Weights of a small GPT-style language model, trained from scratch on English Wikipedia: 316M tokens.
Each number is 128 + 24 x the weight over its row's rms, rounded and kept within 0 to 255. Layers, rows and columns count from 0. The size above them is the row's rms in percent of the matrix's.

# layer 2 MLP gate, 768x192, rms 0.0658, rows 640-651, columns 0-191
size [ 95  92 104  82  92 101  87 100  97 107 102  86]
[[156 150 101  95 151 128 109 106 113 113 147 109 156 114 145 121 119 106 135  53 148 154 107 171 140 126 124 168  99 122 134 141 119  90 139 162  82 114 182 123 131 150 104  94 156  94 102  94 113 165 145 148  98 136 177 155 107 110 144 124 141 107 121 140 116 136 149 116  91 143 118 115 129 130  69 137 113 119 125 139 135 109 134 125 111 148 142 142 125 153 190 121 117 134  98 134 103 148  93 130 145 167 106 137 102 127 134 106 173 149 134 125 132 150 157 106 143 155 130  84 114 125 142 140 111 161 138 144 119 159 165  88 176 135 124 118 111 157 156  78 111 145 145 147 113  96 132 131 156 134  91  85 131 120 166 130 124 128 136 102 125 116 156  84 125 124  99 149 139 133 203 135 142 108 139  86 169 107 107 138 105 112 118 117 121 129 137 135 159 163  92 116]
 [150 151 131 157 109 133 144 154 113 105 151  97 109  81 106 128 150 126 136 139 126 127  86 127 159 128  81 137 105 132 151 105 123 126 140  75 197 149  89 149 119  73 152 133 143 150 134 130 128 135 142 159 156 104  99 140 127 120 146 127 127 103 150 131 128 123 103  95 107 140 109 140 148 141 150 155 134 141  85 118 183 119 177 146  91 127 119 143  93 155 162  91 132 166 102 157 103 132 133 144 125 145 148 143 117 152 146 143 183 135  91 116 149 126  97 110 139 127  86 133 103 125 118 136 114 150 129 125 129 180 127 109 169  99 119 147 124 127 151  87  85 131 148 140  90 117 102 125 121 169 139 127 172 141 157  56 141 101 117 136 116 140 155 123 131 159 126 117  98 116 113 142 125 139  86 103 126 120  97  96 115 147 125 157 130 122 153 115  68 111 175 119]
 [116 144 123 102 149 108 139 128 154 138 118 119 137 157 136 157 165 112 130  95  94 143 139 137 100 161 123 102 103 118 145 181 154 125 159 168 126  93 137 156 123 105  86 160 137 159 105 139 139 138 145 153 163 131 157 139 125 162 126  93 136 139 134 114 124 135 158 132 165 133  84 137 120  76  62  95  91 121 127 112 121 137 141 123 135 160 102 111 168  82 116 172 113 142 109 101 139 109 117 149 165 119 123  97 111 154 117 110  99 129 121 132 133 102 167  96 123 137 170 159 129 114  75 110 156  79 139 134 111  96 136 115 133 134 153  81  63 163 106 124 145 112 127 139 143 134 123 175 161 149 110 119  87 124 141 131 102 168 125 153 118 126 112 123 115 111 130  93 157 162 122 139  80 118 140 105 124 125 149 125 142 119  70 120 172 147 111 162 112 108 130 130]
 [134 127 137  87 141 139 153  78 160 139 147 126 112 153  92 184 134 117 108 127 124 117 112 100 150 150 109 156 159 139 157 140 129 105 147 137 110 102 155 187 130 165 122 144 205 155 161 139 100 110 139 115 106 136 161 163 115 150 144 128 138 114 164 119 118 130 124  87 143 142 138 138 147 142 126 114 198 145 134 116 122 133 107  76 138 146 127 110 121 120 137 129 113 159 147 110 106 141 141 161 103 141 137 121 137 105 107 118 116 116 127 143 133 159 127 164 214 125 116 141 151 126 138 140 155 146 171 126  83 123 161 118 183 136 127 116 133 176 127 167 130 129  76 154 122 133 119 146  86 144 140  89 152 116 104 157 127 124 130 172 103 127 138 175 125 126 154 123 127 131 185 109 149 150 131 127 174 115 125 135 138 129 106 132 162 131 125 137 102 147  95 163]
 [108 158 128  63 130 131 124 119 177 128  93 147 148  83 136 150 157 135 110 114 137  99 147 153  78 167 151 154 111 118 114 102 121 155  82 103 123 124 135  81 168 124  93  78 148 118 158 154 133 108 147 118 134 174 156 146 130 140 124  91 138 122 121 112  92  99 182  95 133 128 114 150 136 135 114 138  95 132 111 147 109 147 132 147 131 168 176 111 141 141 130 125 146 117 122 159 108  92 144 147 140 100 153 114 139  76 171  86 127 157 122 160  73 134 156  76 127 151 135 122 160 139 181 111 148 156 151 125 130 151 129 114 127 134 158 140 137 108 161 130 144  70 150 114 132 154  79 127 122 149 145 150 110 133 135 125 131 135 130  96 121 115 112 167 171 111 121 138 122 152 113 103 138 113 151 130 157 110 144 103 127 142 115  86 110 119 113  90 148 118 114 121]
 [131  97 143 103 133 144 139 128 136 133 113 126 130 119 127 123 130  98 118 137  72 127 116 102 114 148 103 141 160 117 132 129 121 124 110 103 122 121 104 128 171 117 116 113 109 144 137 137 148 133 151 146 137 143 157 118  80 103 144 122 118  79 140 125 144 160 126 122 163 103 110 138 151 158 117 134 138 154 138 127  91 112 121 118 151 101 110 120 110 152 135 133 115 135  83 135 131 101 148 161 109 185 118  96 113 122 106  92 166 103 107 139 139 153  55 149 120 155 134 135 139  95 157 113 153 113 131 191 127 135 181 154 131 126 122 100 114 123 151 212 138 118 118 162 134 125 153 153 110 123  88 124 124 119 134 105 177 116 125 113 158 128  92 102 170 120 145 172 149  86 181 115  80  94 167 102 106 137 140 147  91 184 158 163 141 136 117 119 146 136 172 130]
 [133 114 112 153 132 134  92 102 107 104 118 112  90 159 149 139 141 136 120 164 101 133 149 163 135  97 164 137 141 100 121 144 125 116 130 165 132 131 155  75 112 128 132  92  86 169 174 120 166 112 117 107 123 145 107  71 118 146 117 168  93 106 137 119 151 171 159 127 114 147 103 122 170 118 124 139 116 141 154 133 118 115 151 120  94 127 120 140 144 143 144 143  94 126 114 153 147 130  89 100 147 134 105 141  86 127 123 118 130 199 107  91 107 106 131 104  91 110 135 129 118 153 141  98 118 101 142 123 138 128 106  87 108 111 159 140 161 184 109 101 134 126 113 161 108 116  56 148 115 121 142 133 154 159  92  93 117 111  94 131  76 129 118 137 113 117 140 125 155 144 134 125  83 143 105 182 113 120 162 120 138 130  98 168  91 134  99 110 140 151 108 156]
 [134 119 156 133 129 126  99 104 131 123 117 154 136 129 147 125 151  96 123 151 117 144  93 128 113  69 122  96 117 143 101 144 106 117 154 117 113 175 120 161 193 122 103 127 163  97 124 139 122 118 178 105 124  90 118 123 138 112 121 174 125 110 136 155 140 162 112 138 100 131 107 111 168 132 176 115 137 131 110 137  96  88 142 134 119 121  84  89 106 178 131 125 121 150 143 124 148 125 125 161 145 156 189 117 106 128 164 125 114 177 119 139 140 166 137 169 123 113 149  98 119 139  96 118  99 143 121  70 104 130 120 105 139 107 101 115  91 124  98 160 104 150 111 177 124 160 152  85  82 159 129 125 125 128 133 111 102 131 120 126 148 142 108 168 112 129 129 125 122 116 124 114 203 113 177 162 130 125  94 125 128 132  97 140 122 103 106 120  82 142 117 157]
 [118  86 124  93 121 152 151 122 191 105 108 149 131 130 104 100 111 102 126 117 160 121 132 120 126 152 148 138 119 114 111  85 127  96 110 132  75 170 125 127 157 156 143 172 148 135 107 162 164 102 141 163 165 151 161 144 157 122 147 117 134 109 135 142 124 121 129 138 137  89 138 117  81 123 104 135 104 118 146 182 184 172 135 137 116 135 134 123 129 115 107 146 137 136 129 113 145  85 102 116 159 121 160 129 126 109 109  65 154 134 137 173 119 143 116  80 131 132 135 173 112 129 118 127 140 124 138 116 169 143 122 154 111 123 130 133 138 122 135 122 144 148  78 138 136 150 122  92 124 123  97 118  73 126 114 120 108 125 138 155 169 126 167 181 156 133 110 162 100 163 116 115  87 113 145 108  87 155 137 141 165  99 136 153 103 162 134  90 148  73 103 123]
 [143 129 169 127 140 138 139 149 133 147  99 148 113 117 107 110 122 159 136 148 128 132 144 125  59 106 117  97 120 139 154 149 168 100 142 118 126 107 155  78 146 118 132 128 116 122 133 141 142 155 116  95 143 123 119 132 155 126 135 139 130 133  99  87 147 119 136 128 125 157 118  73 123 134 124 133 110 101 112 134 143 123 109 127 107 105 144  99 107 134 102 125 175 105 145 161 186  97 139 170 169 136 127 113 130 174 146 112 147 128 147 132 141 177 161 122 151 155  99  98 120 128 123  26 115 127 127 136 152 138 119 120 143 148 154 190 110 111 181 151 138 126  95 119 149 157 150 172 154 113 143 154 118 147 155 102 149 148 125 114 120 132  93 118 115 110 124 136 124 143 122 173 137 127 140 120 113 123 171 135 162 124 108 160  98  66 139 189 144 128 165 150]
 [134 154 117  95 102 134 128 154 154 139 109 131 132 130 118 130 118 144 132 132 110  67  99 136 109 125 105 163 114 107 127  96 136 158 123 135 144 159  80 128  55 119 198 114  95 109 193 146 151 151 135 151 169 140 120 133 114 131  93 106  91 128 104 115 114 140 105 154 168 141 191 123  96  86 132 123 114 125 131 154 131 167 150 157  94  84 182 182 108 150 149 122 157 118 148 136 136 124  98 104 139 162  80 125 119 157 136 120 146 130 144 142 129 142 107  94 124 145 112  77 159 117 125 133 172 134  77 134 117 151 143 158  97  88 118 134 129 125 164 134 144 128  96  83 150 134 122 116 118 124 139 128 107 129 133  98 141 131 128 133 130 150 140 137 162 108 105 140 152 128 150 160 142 145 101 125 103 135 106 146 106 106 158 100 111 130 153 104 155 115 150 114]
 [151 141 119 155 121 161  93 166 141 116 101 155 136 129 131 141 113  60 138 133 131 129 141 109 140 129 105 132 126 112 118 119 162 137 167 105 111 163 123 123 149 128 120 134 120 124 198 146 144 126 138 140 127 115  90 154 151 126 109 125 132 110 167 140 138 130 109 157 172 145 118 115 148  92 113 111 124 141 141 101 124 140 140 132 128 108 125 124 167 106 100 142 129 116 186 140  95 131 162 161  92 162 132 123 153 142 136 135 111 159  90 105 132 123 128 101 129 136 124 159 131 113 115  77 146 156 153 145 106  86 142  82 115  99 111 124 136 137  96  70 155 167 129 155 126 128  82 191 131 132 103  80  84 114 169  92 151 123 113 153 180 129  93 135 158 140 132 178 144 134 178 103 111 107 141 128 119 154 143 163 139 127 131 146 165 133 139 166 122 160  94 123]]
# layer 2 MLP up, 768x192, rms 0.0623, rows 640-651, columns 0-191
size [ 94  79 109  86  94 101  88 105  97 109 102  84]
[[109 115 115 112 131  98 134 144  89 115 164 118 134 173 128  81  83 112 141  91 117 129 138 135 148  87  95 112 145 157  88  98 158 129 131  96 173 139 144 131 118 124 157 138 111 129 205 134  87 118 151 128 109 145 105 106 124 173 152 136 129 133 109 175 145 171 153 137 129 129 136 172  97 142 135 104 131 118 150 147 161 136 119 159 163 148 127  86 118 104 107  88 148 137 152 128 130 125 157 119 107  95 156 108 123 115 156 142 102 104 139 130 140 161 147 131 151 145 120 135 130 171 147 101 154 121 129  98 175  98 137 108 132 117 120 133 117 196 174 117 144 146 140 109  92 163 148 145 172 134 151 122  91 133 145 151 114 121  99 137 142  99  90 103 124 141 140 119 160 133 138 169 115 122 143 148 146 151 125 137 137 142 158 124  88 101 152 171 163 126  77 135]
 [139 125 104 158 135 149 139 139 123 143 113 173 133 116 179 118  93  88 140 122 160  99 128 143 115  83 116  58 134  44  94 123 164 134 135 107  93 128 155 132 121 111  87 120 125 108 138  90 135 131 122 127 134 117 147 112 116 138 130 138 141 163  99 130 123 128 162 127 138  90 153 136 120 116 137 131 138  98 161  94 105 139 115 182 155 117 182 125 113 124 118 130 166 115 121 134 118 136  96 141 119 122  92 114 143 145 169  83 126 129 145 156 103 119  94 105 158 149 108 124 140 137 119  95 121 131 152 154 113  95 104 128 148 141 128 155  81 146 131 181 135 117 160  86 137 149 141 132  92 116 143  78  92 140 119 119 139 147 142 132 147 113  82 115 157 124 150 190 174 107 155 147  98 123 140 109 150 136 135 129 105 116 117 142 129  92 159 161 107 162  97 127]
 [120 114 134 144 148 145 110 162 146 154 126 159 131 104 122 170 119 106  83 136 104 140 139 136  96 133 171 138 110 121 165 128 146 144 133 133  99 148 131  98 156 142 105 128 155  98 135 134 133 146 111 119 155 154 120 133  94 113 129 124 148 123 158 103 142 152 114 134  97 136 136  95  97 106 124 118 156 126  82 136  77 120 169 135 162  85 151 145  80  87  61 121 138 118 127 135 121 142 153 153 151 116  93 124 132  85  86 128 143 144 126 123 103 131 171 124 138  94 158 134 103 174 147  94 103 136 145 103 129 151 104 146 101 149 141 128 195 157  74 125 127 141 165 137 142 188 124 150 123 119 129 151 133 139 167 130 130 143 104  98 140 131 131 156  98 136  86 140 125  99  91  55 146 119 144 159 179 137 126 112 115 133 123 145 102 122 167 140 118 133 157 138]
 [107 122 112 104 106 112 146 137 111 116 141  83 143 152 122  99 154 110 143 114 106 126 124 152 121 144 149 132 133 128 104  99 134 158 118 117 168 146 146 130 121 117 147 124 110 136 157 144 109 101  87 123  97 106  72 175  86  94 141 116 112 156 113 135 125 146 145 120 138 151 124 103 100 148 132 114 164 116 148 119 130 100 118 142  99 164 151 172  88 189 133 115 149 123 164 119  75  83 139 149 126 130 106 129  65 138 116 120 149 100 135  91 120  83  77  58  81 159 127 127  99 136 144 149 156 129 129 124 121 114 126 171 139 162 157 103 132 134 162 108 141 114 126 140 111 119 107 165 123 136 135 162 119  91  80  88 131 142 154 110 151 133 101  92 155  97 116 151 174 151 135 144  94 122 134  93 126 121 106 131 147  72 121 128 108 118 106 127 125 105 142 138]
 [124 173 148 120 155 116 118 126 125 155  74 106 116 128 133 146 150 157  95 100 136 114 126 113  87  97  98 153 114 102 145  87 105 111  87 124 107 170 160 130 110 137 146  85 135 119 103 138 107 150 101 122 110 116 117 159 133 146 103 128 146 116  90 155 120 159 156 134 125  93 131 132 148 157  99 125  89 140  68 117  92 100  98 140 176 172 156 122 141 149 125 157 139 103 131 143  77  97 129 121 128 139 125 158 113 133 140 116 125 172 112 135 136 127 160 124 101 149 150 114 106 126 191 124 130 119 139 141 136 117  99  98 124 111 155 155  96 115 118 131 103 136 122 166 154  96 122 118 107 127 117 103 104 135 137  70 109 146 104 103 146 151 101  87 142  85 112 169 160 163 104 146 132 127 137 121 123 177  97 130 147 107 160 141 136  98 162 108  65 114 110 115]
 [102 102 125 135 143 155 112 100 141 112 133 140 113 108 190 140 103 137 123 133  65 152 137 142 118  93  90 126 101 150 145 142  99 136 122 125 123 139 130 130 114 123 115 116 124 132 107 128 163 133 112 119 135 162 108 114 116 145 140 131 141 141  74 166 110 126  94  97 124 128 178 160 124 105  84 165 153 137  90 140 117  77 114 173 179 134 124 155 157 145 124 160 143 112  92 123  89 152 144  90 104 138 105 146 131 187 171 156 114 110 154  88 134 112 131 115 131 145 138 159  96 111 135 121 139 123 129 151 102 104 110 112 115 137 138 110 129 155  94 149  99 102 128 124 137 127  99 136 123 100 129  95 150 138 136 155 172  97 152 109  64 121 131 154 141 123 133 125 121 138 122  40 136 110 122 109 149  92 129  89  73 121 149 155 131 153 111 147 101 148 138 121]
 [118 123 145 180 138 141 133 135 120 147 132 151 109 126 126 133 152 118 135 109 125 166 111 141  80 170 133 160 138 165 131 119 127 113  79 109 123 180 142 132 141 112  97 135 103  86 146 126 116 101  90 134 113 143 124 135 153 127 118 156 130 152 125  59  76 144 110 106  99 179 112 122 122 141 145  91 119  82 127  94 147 111 152 143 118  86 123 125 121 126 108 137  93 120 150 150 101 118 122 154 122 134 123 134 113 133 102 117 194 102 184 127 118 212 100 128  97 147 133 108  86 134 125 113 134 129 122 111 111 149 130 153 108 165 115 148 174 148 108 101 145 160 153 129 140 155 114 152 136 135 152 156 117 134 129 121 139 124 121 100 146 135 147 145 115 118 142 121 140 139 122 100 155 173 129 148 172 123 189  83 158 137  94 158 168 160 101 117 146 120 144 140]
 [153 130 153 119 126 144 133 105 108 171 130 164 141 124 107 113 124 158 128 105 128 181 126 127 120  97 140 130 150 104 107 150  74  88 134 134 130 130 132 160  99 116 167 146 165 112 141 133  78 126 122 125 191 114 105  84 178 115 133 109 154 115 114  96 108 160  91 132 146 165 109 117 122 127 131 115 100  71 171 167 100  99 135  77 112 116 138 151 116 123 112 120 157 131 161 137 167 105 107 126 130 149 154  96  70 165 129 146 151 131 131 134  87 103 105 137 138 120 179 113 106 141 111 149 121 168 153 146 144 151 121 137  91 137 129 122  95 113 154 142 124 149 146 101 135 140 160 166 162 127 118 168 133 113 146 133  56 143 119 125 132  98 126 115 114 121 138  78 135 144 100  98 148 144 154 174 109 103 139 108 154 119 116 128 119 117 115 127 127 112  94 119]
 [113 121 115 143 162 142 109 119 123 113 130 154 167 148 137 115 148 163 142  71 141 132 144 128 163 114 124 111 154 156  99 134 100 123 129 167 127 111 100  78 121  66  61 126  83 144 136 150 101 132 151 141 120  57 145 126 138 146 133 111 116 152 120 134 171 130  87  98 119 111 119 115 126  82 112 137 165 137 138 128 115 119 148 106 172 138 106 142 167  97  92  91 124 152 157 116 113 135  80 112 136  73 136 180 129 125 148 134 140 155 116 179 143 111 150 119 137 102 134 121 148 112  79 157 134  96 122 108  89 126 138 126 151 134  97 119 176 127 150  87 138 117 121 112 132 126 130 184 130 136 164 128 132 136 138 152 124 113 128 123  90 129 137 123 148 106 147 143 161 103 126 146  95 187 157 125 113 150 126 123 120 138 144 129 154 106 145 155  84 127 131 105]
 [126  93 128 125 136 118  78 163 130 121 135 107 118 144 127 150 131 126 116 119 117 156  82 142  95 133 150 141  98 108 170 129 149 141 155  91 116 110 113 120 149  75  93  75 108 107 136  88 135  96 111 121  77 101  75 103 102 121 103 138 154  92 120 119 113 127 138 127 132 140 110  84 152 132 124 121 156 124 144 144  82 144 135 118 154 114 177 132 135 177 157 120 141 130 140 161 131 112 124 137 142 143 109 115 139 124 120  91 154 129 122 150 128 158 126 133 112 122 114 101 154 131 116  77 141  80  94 130  99 142 122 141  87  75 158 159  87  99 150 149 172  88 102 126 128 109 165 134  98 120 135 125 130  86 135 161 124 120 107 128 172 160 101 142 138 124 108 166 130  92 163 154 140 145 144 117 109 119  94 129 132 157 158 138 139 124 146 101 173 133 194 135]
 [129  79 118 142 152 105 135 107 113 121 142 135 110  93 108 124 133 143 113 114 161 168 148 127 142 130 153  86  98 114 182 164 145 130 147  94 148  75 176 114 137 127  89 128  98 154 108 135 110  99 104 100 105 125  95  86 126 148 148 146 126 145 148 185 144  91 111  93  96 131 128  81 147 140  95 135 173 130  83 102 112 116  66 150 180  92 121 100 140 110 127 114  92 137 102 139 119 153 136 125 140 143 139 134 135 104 159 104  97 121 111 105 115 120 137 156 143 110 154 131 150 152 124 134 105 160 132 162 112 102  96 142 133  77 107 112 131 141  94  95 117  96 121 112 122 126 106 119 147 116 150 128 125 184 131 130 135 126 136 155 106  97 140 145 129 125 153 118  96 100  84 106 121 110 124 116 139 111 148 109  89 132  75 167 113 103 162 162 123 134 113 160]
 [104 105 137 129 153 128 112  94 138 111  91 105 154 133 131 158 122  96 101 126 118  66  94 153 135 140 107 129 171 182 141 141 112 105 166 124 139 134 150 118 111 143  82 148 112 137 115  93 118 121 157 144 123 105 101  93 134 128 155 131 124 136 157 125  97 119 138 114 111 134 112 140  85 113 129 124 100 152 137 100 195 135 174 109 133 124 123 113 168  87 104 151 138 104 131 102 130 142 133 158 175 108 215 151 142 133 159 124 104 103 116 167 118 123 146 202 143 133 164 126 134 111 165  98 132 116 139 135 123 150 100 144 142 136 152 164  92 120  55 125 132 128 133 135 155 169 131 100 101 152 154 120  81 148 134 136  90  99  99 137 125 108 135 118  85 137 131 124 110 123 122  99 139  87 133 154 131 122 113  83 122 123 131 125 134 122 113 142 112 129 114 121]]
# layer 2 MLP down (transposed), 768x192, rms 0.0602, rows 640-651, columns 0-191
size [102  78 105  82  89 105  94 105 104 110  93  89]
[[148  95 134 128 112 100 136  99 100 121 137 123 139 169 101 107 134 124 148 141  68 141  99 114 160 121 134 113 180 100 114 142 100 124 118 164 143  94 119 149 115 141 119 152  99 164 161 170  97 126 101 148 152 107  87 131 114 153 136 122 141 154 115 122 137 138 114 118 136 130 183 148  84 143 158 109 136  60  90  92 136 128  96 127 106 109 108 148 114  76 124 122 137 138 143 121 130 141 139  94 110 129 183 125 114 135 137 125 116 143 121  98 136 125 126 160 122 106 113 166 149 103 120 105 158 118 135 140  90 113 126 129 135 136 149 142 162 109 108 183 152 146 144  92 139 132 135 151 104  92  59 141 125 126  84 150 124 151 161 138 135 183 107 142 152  52 143 121 108 128 127 184 108  97 123 140 114  99 147 115 132 131 165 156 118 140 117 146 102 114 130 136]
 [ 98 119 146 163 102 167 141 100 126 102 156 164  97  76 156 143  96 127 119 127 143 141 150 132 125 117 118 134 129 129 120 112 137 123 103  91 138 156 125 167 151 143 107 155 100 136 127 117 129 107 152 100 154  95 133 137 132  82 108 138 111 144 152  93 132 135 129 130 115 145 134 124 123 140 112 113 142 115 140 111 148 135 135 146 134 130 137 115 105 155 159 151 103 207 120 117 120 156 118 141 134 151 154 118 134 121 142 103 153 104 111 151 106 136 109 121 116 137 150  91 158 147 126 152 116 136  96 107 130 147  91 150 128 134 153 129 110 128 127 169 134 148 139 106 123 116 117 131 122 129  21 126 113 151 170  87 124  40 116 129 144 131 100 170 138 218 155 113 133 119 144 160 123 174 170 135 141 120 124 138  74 126 127 117 108  80 133 114 112 137 115 133]
 [108 158  99 126 145 168 110 145  69 136 143 126 106 127 126 170 162 131 177 105 167  83 102 144 128 118 138 123 111 128 120 113  98 116 118 165  85  97  98 149 125 123 147 122 110 148 139 102 127 156 158 169 103  78  93 116 138  86 106 137 151 182 119 144 145 128 132  83 144  98 151 100  87 115 127 106 138 137 127 139 172 127 105 109 122 106 112 145  88 162 111 141 115 120 154 158 116 143 141 128  93 169 125 107 116  92 128 119 165 120 149 163 155  88  59  96 118 165  76 136 122 143 141 156 183 139 127 142 141 147 115 133 137 138 115 137  98 143 169 107 142 161 116 140 112  92 171 114 122 141 124 139 160 134 113 147 121 128 112 130 122 165 128 113 133 128  99 148  76 142 117 131 176 141 123 107  85 138 115 121 112 123 128 134 107 146 113  92 133 120 143 112]
 [122 126 110 125 146 118 107 131  95 130 132 124 153 118 127 104 173 135 130 152 129 135  96 142 124 163 150 162 175  95 105 134 133 164 141 139 132 138 111 137 100 175 110 105  92 155 170 151 100  89  69 119 121 137 118 130 104 134 145 150 121 115 171 129 145 145 120  81 141 179 158 170 140 163 136 104 174 134 160 103 167 143 118 112 113 156 110 157 111 152 110 171 137 150 147 130 112  94 116 130 160  97 123 123 156 138 130 105 125 100 110 137 129 145 145 127 153 141 111 126  98  70  93 101 168 109 101 169 140 115 123 129 140 124  79 158 127  96 110 138 132  98 137 148  84 110 111 153 128  91 103 107 120  65 130 150 116 156 126 175 116 142  97 147 129 129 145 137 155 193 152 110 125 110 103 151 144 124 120 128 114 124 136  92 164 114 120 121 117  83 106 135]
 [145 123  77 158 101 113 120 101 141 137 136 131 121 148 134 117 154 157 131 131 146 105 120 173 144  87 116  97 121 139 128 147 120 113  83  98 137 142 108 164 136 145 155 120 157 123 119 133  73 143 123 140 121 130 104  99 123  97 123 133 176 186 116 168 129  95 140 145 159 103 104  76 132 143 104 121 123 131 151 140 155  86 104 104 134 144 130 126 114 152 137 163 135  77 171 101 165 181 137 109 122 139  58 122 122 173 103 128 132 107 139 136 148 106 107 144 116 142 134 147  90 123  94 123 115 111  98 148 101  98 130 164 111 127 113 139 129 108  97 120 151 158 151 145 158 124 152 119  98  94 228 133 107 123 117  95 138 144 127 121 149 110 186  93 125 133  89 125 131 136 110 142 133 112 150 137 133 123 113 122 125 144 126 174 119 124 139 160 110 109 113 116]
 [149 134 114 112 134 140 173 115 136 152 126 112 124 141 149 167 129  96 127 117 117  89  93 149 148 146 112  96 133 112 140 113 116 103 148 106 137 139 121 180 154 121 104 136 119 156 122 112 141 107 141 132 136 168 115  89 132 165 108 115 127 141  98  85 102 148 132 131 115 124 136 145 143 161 137 145  91 138 160 117 122 130 107 112 112  99  98 108 143 126 136 110 129 133  77 100  88 118 167 136  70 103 114 133 101 158 135 142 135  99 110 113 143 107 143  91 138 153 104 145 129 158 129 107 174 126 131 121  86 131 140 114 116 119 153 102  70 123 128 125 108 121 186 144 173 129 150 152 128 152 165 186 133 109 109 153 101 156 119 116  77 137 171 153 139 149 117  91 183 122 132  91 147 138 171  83 126 108 131 165 147 118 157 148 125  99 126 105  95 187 107  92]
 [128 114 109 158 135 148 107 119 135 149 126 104 111 108 134  95 141 126 124 153 151 117 145 164 115 135 144 138 135 108 127 113 130  86  85 170 131 136 158 110 108 134 130  68 147 133 179 106 146 107 158 137 119 128 120 107  97 141 143 152 111 112 159 129 147 143 131 165 123 123 122  91 114 151 126  90 192 130 162 121 116 139 114  70 110 128 146 147 131 145 133 175 172 126 135 132 164  99 111 117 156 117 110 124 143 125 150 104 179 157 113 126  97 131 147 136 111 101  92 129 129 161  93  92 157 124 160 133  77 137  80 121 106 135 142 154 134 144 129 148 143 134 101 120  99 103 129  93 132 174 134  97 184 167 157 122 146 169 123 119 143 145 133  91 122  73 118 149 129 111 162 119  97 144 136 154  98  94 107  95 123 147 101 132 117  99  81 134 107 186 139 140]
 [118 149  71 132 150 128 172 126 173 162 163 140 106 141  82 108  91 145 141 127 132 149  88 107 127 149 126 135 133 123 130  56 102 123 141 126 124 100 128 106 147 168 118 147  80 135 164 187 110 125 125 153 161 120 106 137 159 186 155 117 144 106 102 130 102 135 121 150 147 160  98 139 117 131  80  96 147 146 139 129 152 125 124 106 145 131 102 154 124  97 111 110 160 135  94 125 156 100  76 136 129  98 158 165 132 136 146 153  73 160 119 110 148 113  80 137 142 144 136 102 117 125 149 116  67 150 132 156  93 139 164 156 115 116 119 107 106 114 134 141 132 117 130 113 142 134 130  95 100 125 144 138 121 133  78 149 127 214 103 152  86 104 144 115 144 139 143 154 107 126 112 128 114 133 130 141 128 145 126 134 141 115 106 166 114 138 124 140 145 137 117 125]
 [177 119 121 104 137  67 145 155 131 132  95 122 125 145 107 139 131 124 132 129 135  97  86 142 166  87 117 146 135 122 132 122 107 130 137 101 102 133 127 102 152 140 131 147 146 126 183 138 161 149 134 163 134 133 157  88 117  94 119  95  32 139 136 131 107 127 102 112 137 136 120 173 109 119 136 124 102 121 138 137 142 102 168 143 168 131  93 149 109 143 139 137 111  74 129 130  94  98 136 183 129 122 130 123 151  89 151 169 109 138 122  95 148 144 141 140 103 108 117 118 115 106 129 138 136 111 124 105 123 135 159 144 118 132 121  95 153  84 117 103 127 132 109 117 139 173 138  98 140  88 107  85 101 130 105 100  79  96 102 118  98 103 106 120 103 148 142 141 169 116 178 130 109 132 106 128 138  95 143 138  84 128 118 165 132 138  96 101 152 153  93 174]
 [172 139 141 126 145 171 184  96 120 148  95 157 132 123  84  81  79 111 114 177 160 121 154 129 110 128 100 132 133  94 121 121 123 109 128 128 122 157 137 112 117 129 111 147 177 143 153 109 120 147 132  96 134 146 132 155 157 131  95 151 131 111 110 122 135 150 101 133 161 124 105 147 147 133 145 139 143  70 135 142 140  94 127 113 132 153 141 135 153 112 101 129 116 133 116 123 163 137  90 114 132 117 134 145 147 155 135 148 104 155 123 131 143 106 126 113 144 125 115 165 106 163 132 112 119 121  97 128 143 108 164  99  91 155 117 106 190 179 163 128 129 135 101 124 137 110 131 152 131 143 102 113 107 140 116 105 135  87 150 137 107 132 124 119 155 175 178 166 108 117 159 115  71 198 162 150 129 136 162  73 101 144 104  96 154 161 151 154 100 137 105 122]
 [174 134 102 121 132 125 168 131 107 103 141 111  95 134 109 173 104 135 165  90 118 129 136 147 120 119 135 102 166 167 146  89 177 128 121 129 143 106  96 139 136  91  97 128 106 132 124 111  95 127 141 132 123 128  97  82 123  67 120 119  97 132 157 103 164 113 145 115 121 110  87 108 149  86 149 134 117 117 144 140 184  97 111 124 165 131 178 141 130 164 170 142 121 147  62 154 136 104 128 144 153 120 101 108 133 107 186 138 101 117 151 123 154 117 127 138 119 113  99 117 136 169 135 154 124 151 115 159 130 154 127  99 125 115 143 145 136 144 110 168  94 113  91 174 101 111 141  94 142 102  99 120 105 161 145 125 174  77  88 158 131 126 132 149 134 132 152 152 107 128 159 125  97 106 165 150  95 109 117 121 141 124 113 134 106  90 122 144 138 143 132 146]
 [117 132  79 136 107 163 133 106 124 144 130 137 103  89 117 134 105  97 147 119 155 120 108  76 153  98 121 116 136 133 147 109 128 121 146 145 113 135 165 126  98 151 100 110 110 143 168  97 119 147 133 125 116 105 123 114 104 111 141 128 106 133 152  95 138 108  99 140 139 137  93 145 127 133 122 183 137 170 147 134 165 127  99 129 139 139 144 125 188 132 130 179 139 105 136 144 100 117 116  80  93 138 122 180 107 130  97 133 112  96 111 160 123 147 171  56 138 115 120  96  95 115 173 136 186 116 126 106 116 101 114 116 121 143 163 183 123 157  87  92 119 135 147 133 120 139 168 101  86 115 181 161 114 138 127  99 122 104 124 124 117 104 119 118 117 105 102 129 120  83 175  89 115  75 125 140 134 110 105 116 106 137 145 138 112 133 129 120 153 173 109 125]]